config.toml
n_layer = 15
d_model = 64
n_head = 1
n_kv_head = 1
head_dim = 64
d_mlp = 192
vocab_size = 7229
activation = "swiglu"
norm = "rmsnorm"
norm_place = "pre"
norm_eps = 1e-05
positions = "rope"
rope_base = 10000.0
rope_fraction = 1.0
qk_norm = false
attn_scale = 0.125
bias = "none"
tie_embeddings = false
parallel_block = false
init = "normal"
init_std_qkv = 0.0558
init_std_o = 0.0
init_std_up = 0.0558
init_std_down = 0.0
optimizer = "adamw"
lr = 0.00355
beta1 = 0.9
beta2 = 0.98
weight_decay = 0.064
lr_head = 0.00981
grad_clip = 1.0
warmup_steps = 308
schedule = "wsd"
decay_fraction = 0.588
decay_shape = "linear"
final_lr_fraction = 0.0
batch_tokens = [8192, 16384, 32768]
seq_len = 1024
doc_mask = false
train_tokens = 123400000
steps = 6780
dataset = "wikipedia_en"
Each number is 50 + 12 x the weight over its row's rms, rounded and kept within 0 to 99. Layers, rows and columns count from 0. The size before them is the row's rms in percent of the matrix's.

# layer 3 MLP down, 64x192, rms 0.16, rows 51-63, columns 128-191
102:40 49 52 50 43 57 53 54 58 62 37 53 69 47 80 46 70 52 76 31 71 47 44 55 22 41 35 66 65 42 64 54 45 47 47 57 55 46 43 54 47 64 52 45 56 46 60 66 24 55 71 45 69 52 47 48 51 33 46 32 61 54 36 55
086:61 50 61 52 46 57 59 47 51 51 47 51 43 64 32 59 71 58 61 42 62 53 66 53 87 36 56 61 45 80 49 36 47 45 40 50 51 50 25 73 48 50 48 57 38 44 36 50 45 45 43 48 36 45 50 48 49 68 48 60 52 60 63 31
106:47 51 48 49 36 54 49 55 52 36 70 54 70 27 71 23 38 58 30 87 39 74 59 62 56 43 38 16 47 32 34 50 37 48 40 52 54 40 43 58 49 57 49 33 26 37 62 65 49 54 55 50 45 51 30 47 49 43 79 43 23 31 38 56
102:40 48 59 49 49 52 42 48 50 41 44 41 45 55 62 50 00 50 33 62 35 60 56 59 46 50 33 68 48 67 60 69 35 51 44 50 42 57 49 21 48 38 52 45 52 46 58 45 36 41 52 46 58 51 54 49 51 31 44 38 62 17 46 53
089:45 51 57 46 52 45 18 49 52 54 35 50 59 57 76 60 61 64 80 27 56 53 87 50 50 46 53 37 50 45 45 55 51 50 47 50 30 59 46 58 45 37 48 49 47 49 38 03 71 57 60 48 55 51 59 49 51 75 46 42 52 67 41 28
097:45 50 52 54 44 52 57 50 49 34 62 60 46 37 49 59 55 49 77 29 60 57 40 42 45 47 76 70 66 53 48 42 56 49 63 46 60 50 46 41 51 59 51 53 54 33 35 42 58 46 89 47 50 50 38 50 50 36 44 66 59 66 50 50
114:75 48 46 46 42 47 38 53 45 74 50 54 55 29 35 35 36 53 31 56 73 45 17 51 40 50 49 59 56 50 34 49 34 63 73 48 37 62 56 43 55 72 49 59 48 45 54 57 39 45 83 53 52 46 34 52 50 58 44 69 47 62 54 50
095:34 49 50 50 52 52 51 50 45 32 25 38 69 51 62 71 40 38 40 33 58 38 36 61 48 63 30 62 42 79 43 48 40 49 43 51 47 49 43 42 55 55 50 69 51 59 68 38 40 48 57 51 48 47 69 49 49 53 47 49 55 21 50 60
096:44 51 45 52 48 36 65 49 48 56 32 48 69 64 62 32 40 56 47 47 29 56 30 38 36 55 35 39 60 24 53 54 50 48 27 45 62 55 50 24 49 73 51 37 61 58 64 22 57 52 40 51 36 47 46 52 48 56 55 28 62 50 38 36
080:43 49 55 49 62 38 70 45 54 18 47 52 29 67 50 64 58 75 34 32 51 52 67 51 93 57 29 64 61 49 36 50 34 53 29 50 42 45 54 56 51 44 48 25 76 35 35 35 54 53 29 47 60 53 46 50 51 65 43 29 43 35 65 43
213:61 50 51 51 54 68 55 49 50 62 54 50 46 69 51 49 37 40 70 47 47 24 62 34 39 66 60 52 74 65 77 77 54 52 69 50 38 51 69 42 48 57 51 59 59 74 41 55 49 56 42 50 64 48 59 50 50 56 36 53 56 29 50 57
089:78 47 50 49 48 45 36 49 51 55 41 53 49 45 67 40 38 29 81 50 46 42 79 39 31 47 64 58 59 47 66 61 48 47 47 51 56 49 74 53 55 46 49 45 42 53 25 79 26 55 37 47 79 54 63 56 51 37 43 53 20 37 37 62
075:65 51 47 54 63 36 39 50 51 77 64 44 36 50 22 32 55 62 13 57 26 51 71 57 94 62 64 69 82 35 43 38 60 50 74 50 42 52 52 55 50 55 51 69 53 52 25 37 42 48 64 54 53 44 58 52 47 45 58 68 56 51 23 55